python train.py --rope_theta=10000.0 --learning_rate=0.00842 --doc_mask=false
Each number is 128 + 24 x the weight over its row's rms, rounded and kept within 0 to 255. Layers, rows and columns count from 0. Numbers have three digits each. The size before them is the row's rms in percent of the matrix's.

# down: layer 7 MLP down (transposed), 512x128, rms 0.237, rows 323-353, columns 64-127
# gate: layer 7 MLP gate, 512x128, rms 0.271, rows 324-354, columns 64-127
# up: layer 7 MLP up, 512x128, rms 0.253, rows 324-354, columns 64-127
down323 119:125135118092127149139098118136078164106100119166119145153139150125149160098126119131145125146127145116133135134119120150185141153115141127105136137135131133103143112134189175099112099091136087
gate324 107:109104089165083161167141121096145122131148128093120141157112091109154117104090156177139121141117145109120125138102150153132122100137112134145125157120103083125112100121134096107158122150124131
up324 096:082100137161144151111095133141143143107137180130092162136153103122096099116156105134157136131142123139132170125130133158086104110177170099106124145133131137153109132097133121129137070160106146
down324 100:118142102124137125107116100125120119133103075124127113134139145126119133137137123111116120123122140119139126096158093120136133183134162100142129092129101146144088152110115131105122133101087145
gate325 102:125146152113133134157116151128161162135109115135096175112150154145129121123140095133124115115145143124109119134140076150115141090130125143131128113153088125123152106104140049150104093149123101
up325 108:124141104124208125106137116118111146123152145104117176115128159116110130123129118163104136131136127080161123100120149119107102132114143119132116141143140112114109099151129134171132145160087130
down325 105:110163137079109149137151153172136154140133146091120132108125135119119135127080134156096130108171159146127142146118208127154128137117160132120097100130115133097115165140111122139116136107132141
gate326 111:124131107154163119159096133170143150132151151135128143112131147139128090146100121124141121168120128146188140139117155129116126152089115132123124169139144129123084142123108143098176156125125108
up326 103:106137147166124166146144137140148111110127123149073111129119162125144138159108158155109121151115131095110135093130135119131136133128152098153086082155142137142087143126108116131155124202124113
down326 099:075119096113128105132082193149102157117112106132105156127105124149106148086148096193115099124116108110146121107139117168126115116127150115120115113138100077083126129166154080095142135122118123
gate327 098:127142099145089136098129122129105098118159138127111133094151120116155165124126119121153139115119178101124177130143126135104125113131109113081130100096113147132101108151141072140114144164116106
up327 096:148158133115114111130128156133110100065156115131120151125141121125132160127122116131109114133117183105145143113211135113164118129144156107108089148098113137125092110131129129131100105138172123
down327 100:112138155116164090129114114083138159089145135075122145126145144118128137152143135121087111128112174151061127142160133132163144148108169156145154128074103126154134155181125106145134132132147120
gate328 106:111110121131143142155134109194115130168069122117155166127137115163139170109149135099129107132145157144076185128134128157132179104131121156118141176140132121110114097148116142124105178108118149
up328 103:145116111186156132109179126135096124107116164108168084148076062085154149103119112135146135126097108122133108187146126157134118124163164116154130150108132131146146127115108145147092143083164123
down328 099:123119171138156157149107119128128144140120127132110129157143124098125131136109126135091121118112161158087107117151135122160125125130166117142148165140160153078094149174135119112146144156131151
gate329 101:109140135147115131141121142083099107142127109104112131126135143098194150062104069089117107101122120094142171145113102146107159125132118126115087104164136124109104110094105160146111096109109195
up329 105:133082144089091170116137112114104091146127139089134082160118132135138142114134082129117122132095128128133102140126163093113134123141115120091127116122124130077144076091106102182150125162158187
down329 108:123156131127098176127052079109130105107125109109136138129107086134133132113110143125119139091139151123106131145133150095155108156124123103138161122111112129100124111097161064179134134101169167
gate330 102:109138166157078152143102120110136122125133143121146087121165155098116110114110134076115107167099077150115140105143127152163129161119156120135130094143148195148115115180158123109130173116098154
up330 104:145138193109122058119144167166095144107135109157138169159132115108134121162138092127108123114135122151142091135130128131125155125134147149136138132123162138125094146119117114150126122081125140
down330 103:104116158136093114155134133168143125167134142109118108136107121134108116079101133140111093131076120113128111113112112093145143105130146115075112148128158142199122104138104114147114129081105156
gate331 093:121121147104132115106190149116123166097117109141150170109105131126172174149142121109125166088111138117150099147144120142116166115137110105158107103145173089144157114121115127133142152143117095
up331 097:114145127115124114171128126119142146152092159116153110138149155156132108101136198108134142170098115162144127157134127158157122144140163128085136168157101173160100116159113150135136150113101132
down331 100:120115124129104122127146149118094096107104117110115130119132118119091184142145132159110148130140102100088134137152151152110153097104106111191153145135137102153146125112079093097133156139074172
gate332 092:140159107146121121131140135139128104102100147151110175153116150122122143110101105110106177128106069172116196113154141138159143114132112129163160107123154177108152088115144103145119137117191132
up332 096:138151131122163128156124104163174131112150120152142092142118112117095101105144102139127129098107163146106170098145146134190146129093118126133150071083119122095157106139143101148113087142161133
down332 095:100125148084141106114148134109120122122129135192058141077140130102117152134151149097117155147133121121163104206130145101147111137174156128119113158137144126135100148166107111126132133151106110
gate333 100:085157119179150148148148141132097203088112130138082140099137134109108122109079133137127107096121112125097113088162152095119151118119150134103131105112141146137127138122121130150121091146153121
up333 098:140110142174107083130111158136130151085113165088112109145144098147154126131084133125136097138143131156095140141124145134078152103168126125113103167168137113160116095158137146108171143106106135
down333 092:125163165082113093099148089105096178150151098171152188164134157156104104138113143110110154129116120105167097148118144132131128155127123155125119135181137102124128126141162127083124105153118135
gate334 095:101166120117140118102134111152101104148164176158099161105126092154133164163106149123150137130123118152123128129136116115121129101140077107163182118135133186136133161115114157144130133177171117
up334 100:124141133116122136118150105141140131139086087103162099141105152105135160141157159127105112074120121115161087111131146170113068134100125155129167113152117114141154128101135113139119084132161126
down334 099:182108132113117085151157088089125117132095136117137150125109104123137127160147163094135135094103145140143176147145154151151129148134114156103110157103096148139144132116133111138180127134132131
gate335 104:105142093103136155145114148101063140139101106109130089125158198124153147137122124111155107109148089119104135103116103139102139146139143141163130116157105134104100102175110113101134163148116142
up335 099:130117134123151104129129152123170093108170107138096107154105110099131153127133130128132105134144183116123110123109178121142112144071170178169154126146112160124164133118097071177145123161124090
down335 100:158118133140162113149147086090131134125155116164115036153069138104082117129138148145140151129086110114105118147146142091176116150108134165118139179100106131155147131125163142118117143146172126
gate336 094:134139102113170138165115069174128104134155144154134158132156114150129130086085100130133125143144108086159073146131129140137143109137163123103106146131103131110164130097153108150114195142109100
up336 094:149123146138114077140142164129123142126105137147114088096148102106129189115124156149150140129138147136111157128115145094093171123117120161106155118079110097131126136164111157143170129115132131
down336 101:130124087122147147133085148113114109151223111144149141157118104132122171092139121158141114129171112130121077149143124104163151113146154122128122126130121136132118095136135150098151118175121081
gate337 101:157160163097132126116138090124143112130185144119113124147107104133090113119127144136141106112098109125162136110123166129145153107137095075097115136122133128121113126064176150119130144163106113
up337 096:123135131176134124099123146147110139134105134104098097087139120097153157123103138123122117128137125137114061138071101103124108145111144125146060121187171127093141131124096112129138103146143165
down337 098:060118103114111119147124148092156170096129143122121122160151125121140090130128120156128103133119083162126159121118111119105162126111108123102129105129145058123109110097103150138123132122128157
gate338 103:115139126162113072111168126105107076120108124133102117086133127115135132137114123136127099128060147157165095164093126112142178159100126123139148124139130115097095117129127104155099103150124105
up338 107:153132111136120134109153103133110126151203127131164093121187121100108121138130116158118168133180135101143161133096135091145114156147165084118105145167135152171145096119098126134166104129135126
down338 099:108110110116129102128099143160118177135131123143124157133123136145114124107130117141087098138107143127117141060088132098131152109100123155133160134116081124123080102089167110102146097119067130
gate339 097:111127123129127147166133159138117115111074129148115122082116125145119106166100100085110134102154107087129148157113165134154123099136120166098105138143102101138141139121127107128147125112124090
up339 100:091143119088072108094120116124164171146155136087155133126122119105105108114125136131123132131152147179154105069116105128178126061135089135114164079116124144119105103137166112116126150097149088
down339 099:143163127139095131104112143151084124109077125109157132104119151144091173120122124114128136132144143093110115136143123153141100140156173119161110091111152083175108126136138160135113130151156093
gate340 096:134138096119114099077152142153156150148103118145164117142134094135100121136132177155119195134130144110137132175132130131106132124200155163153100154135106130125093129155110097111120133111107169
up340 097:097097123136128167169126146184138140104116104130072159097134174113138130129099119137079089118125111131104135147109106146177090114097135120101178106146137145165137121122136144130153125148114098
down340 093:157105133142138170121154128138150097163121106112096120184136114106136145103146102149088153099138136080119113095151137106104164133087081131179129096095066137150162171140154146150137129138119133
gate341 115:131082121120128078120110118110087161130119117132085102130182184137150137111131116131151135141144081087162120115164128186155163135109118097139133150127144154110167105092121141132088090158149140
up341 110:136163099112141137099096129130140133078123142135132104098097123092147098125178119116113113132155111142120141117142190109131174117129101129163151137121106159160094110145127152128145162131143154
down341 094:082147124140104103129151154170146112141101151147153125137121169148125088126106166109125112119127103120162111152123126142141106150138136118146089099114136087132101091121106133153122153159162122
gate342 105:146174126114085131140117111116128129153161112107121101129100140138158158152105124147095118140118117122139121070151141134147130119130134123121131122125116130125152186144139139104168135117140114
up342 095:134145099124140182160129127137112136134128158128087087138102119124111071141085168143105113181173132093135138087084117108102127085166101135141099119127097135109104179150146109131159144119110099
down342 093:132121119103121119157107147140114090100121140100126123119164113133163116125125121130138069151130141119085130177116137112130154127131139106120155120130109097099121187141118131148167153097156151
gate343 089:126106172105102112112137131181174179124124128195110132131127174104124183124120146112113115106118154122123149129146141126176135105125141131169139133134097153123110133116134116105115171124137156
up343 091:138118155125078149127112162140182143102158109123136122133128069124134103095126135088116147116148109080140104155192145125132152128120150122128136182118090128108120120122109117169120149103130149
down343 094:143160143118108111116151133091136139105130113094110128124133115172083132079147104141120136131148124139157108124146147153136144147143135116093103182119177122129120146151120140124130094117158144
gate344 102:115169142142165118114150123129101122163156092133150139093136141123144103093130098122150117093098186073148104111149089113100116102155108158135131194133126161130125082163150111133105137109080137
up344 096:139117149144147135138075147150118138155137101141142107117121116142121140123122135103142150157149102143096148170120080146127101097146152134157086107110118128106114185157086134151097147144093147
down344 105:115148113136131110139134099141080132096174103148151133096171135134158111097152140137132122103123156110165120114187083089117157127062139123154106124136103133113156138113138159140101146121102160
gate345 101:113138142165087085101173109125164093122115168112124134109087113146098138130146142139137163070130148129130100134132146155132133152118106099085088058158134140160126156090134104168115111142104124
up345 098:135103155110124147119104113104148171086166055140117143148085137172140144089164146137147094079122059123114133160151130103158107099193096137100150145116143131140121148135141164116112151126162118
down345 101:166132111106140123142122160125092082145090127116135122094111116119119072115151124121101132118136118142129190104131186140109111128123151129163094162147089130122109110114168085144086113107120148
gate346 101:151122115148131124119157101119148158147167114123104136152126143106124138147109123093122093113126147132134110129216120135139156130133150115136105153133169127119155099112086111173118133117151076
up346 105:127139114178108098126133128145118136144123145138064118111116104142150160086163120195133135101139142115147100111141108156153085104147103139150113148105093126153088155101134119144157093122103127
down346 107:127139140099087121129108130151161134101094151114102125094165094121149116140117110191136140101128103107173117148115090173100086094143127126090123122107111125117123154134160138113123165141124156
gate347 094:179149166122184121137123123132129123138133126130155072135149120130128130102149125125102168115139142156135135112148113117102093135089196130142124137103103100116135171125124135139158124107140096
up347 092:144126106085136126111183147129160094146094130085134134103167116162101126126120096138116134138190150131107121100116106139131104150110139147079102147142138136116123147146151104092107099143176130
down347 085:089110088156152124114116122094101158091123115131116136102127111093138111128116189112119120119119115084122108130127141159113146122147131120134144115125147095100103104094109110125147166116122129
gate348 106:109087140177131141144141110136125156161104146114111088137139145136136161147105162158136139104108136119109117180128110096134107146176159154119135137175105153175120153134115120114092114121143131
up348 102:163112125106115102107137176137135106133098182150189153125129137164129078143112073121123160125126143143128116087135124110110122085151096132117131111106143124134129121143141149131148130094164143
down348 101:108129139177098124116133164147115106115083141128080076177169093141119101123124112155137150122146131141092117118156083117114110089107147136135165137163151119151113133097129089147118110077113140
gate349 098:114147110183121134133133096128153119100119121073109148106131142123132115143089097113103130139147106126114131110142100165126144086126128114101139124141118087129118103053107105120141149125136145
up349 092:130096117146176183145101128128115137113141162154141101124113112116135137137112118126135151119165124153082103106138140125128113146143152091155125141133113145100120128147120117131155077116146140
down349 091:108142124093136133115125142107114158156086120099101103134131115090140134107180163151137112116121130116148131132177109140132107108110127138112122180140112116152093131146126136156090126100140092
gate350 096:171129105152123150104124115157102085126118109118117127080133118122099065161136131100128170160127113145129121125124164149127141174129145144109089123110142143089108094151148154099147103131129108
up350 099:134104101120124101173118135123134105150132104118148129161133076115155098115106099147105079132142123110127127137122218116132156169116111144067136143115121116114152155148086152103132145125103149
down350 099:155120139118163186073131093130071145104156151131122157119135147140114092110128134110147073156137109113138200150127158153147180115146132109116125136122104124111153112105109135128171147102105137
gate351 091:087097129116128154134133129103096129110115133122131155132126142131164134105126130114125084131106162123122157100086116140138128115164117149150183092162137089147162210117111154100127127135179094
up351 097:148133124157096110154094130074135101127141133089105104093074114166091104109181088109108136114111090127124123151124114107128128117156145167086091113098142132094100110155114138165105124161113136
down351 093:120095158176117179128171091165114133161104134190148090136156092141120126140118119117129119167127141093112112136105126107120130127093116099109156123143163072148182117098143113128124101104139142
gate352 093:156164142129123120162136169137141148153138063117114104119142134147132145078124118143132141138105134137135105156143085168121132146105091138132139136156151162130156132108115144146098117114140175
up352 089:096159105144157127136083098119107139153143148115108138135122105143134104110112114118145113126142136122129149091144097134126080108087123153118109098147150075087096141095132125110139095086146153
down352 088:093178110134151136091103108155116111098126093086134116109130103109119100099138196153087124154123119123121114142143169132094120123144169142160138146116157084109135137153122146102146107074156154
gate353 085:145146140144108101116126112126103113132133123091144121060147104135129066102091155118138085163124157179142081166162121153154131075151110178131123127102082093137138105144135113130151146086120103
up353 109:078130155103131123140140121124131119153155131117112125149107124161154146096121125103152126097114147076112134160131120114136169172112121102122083093111143133121125097151110165142141164125136144
down353 117:133157148134118144122158121132149138105115121133152103135075125139107139113134107155146078088149128127099132135133072106133101128146140123140137109132141130103073095137101129128090147163119101
gate354 109:132131176156110111135153105137137160167145155124128102117137135120157141125116147131101115095106143165120126124135173130084146135117117104062150107107178157132148136124163132092134086123127109
up354 106:083139136142133144101136130124144132124156170163132201126114129137075089147156115117097152130145078144107148117125130187142142148135157125170138113099122102177123151153098143115138137122122125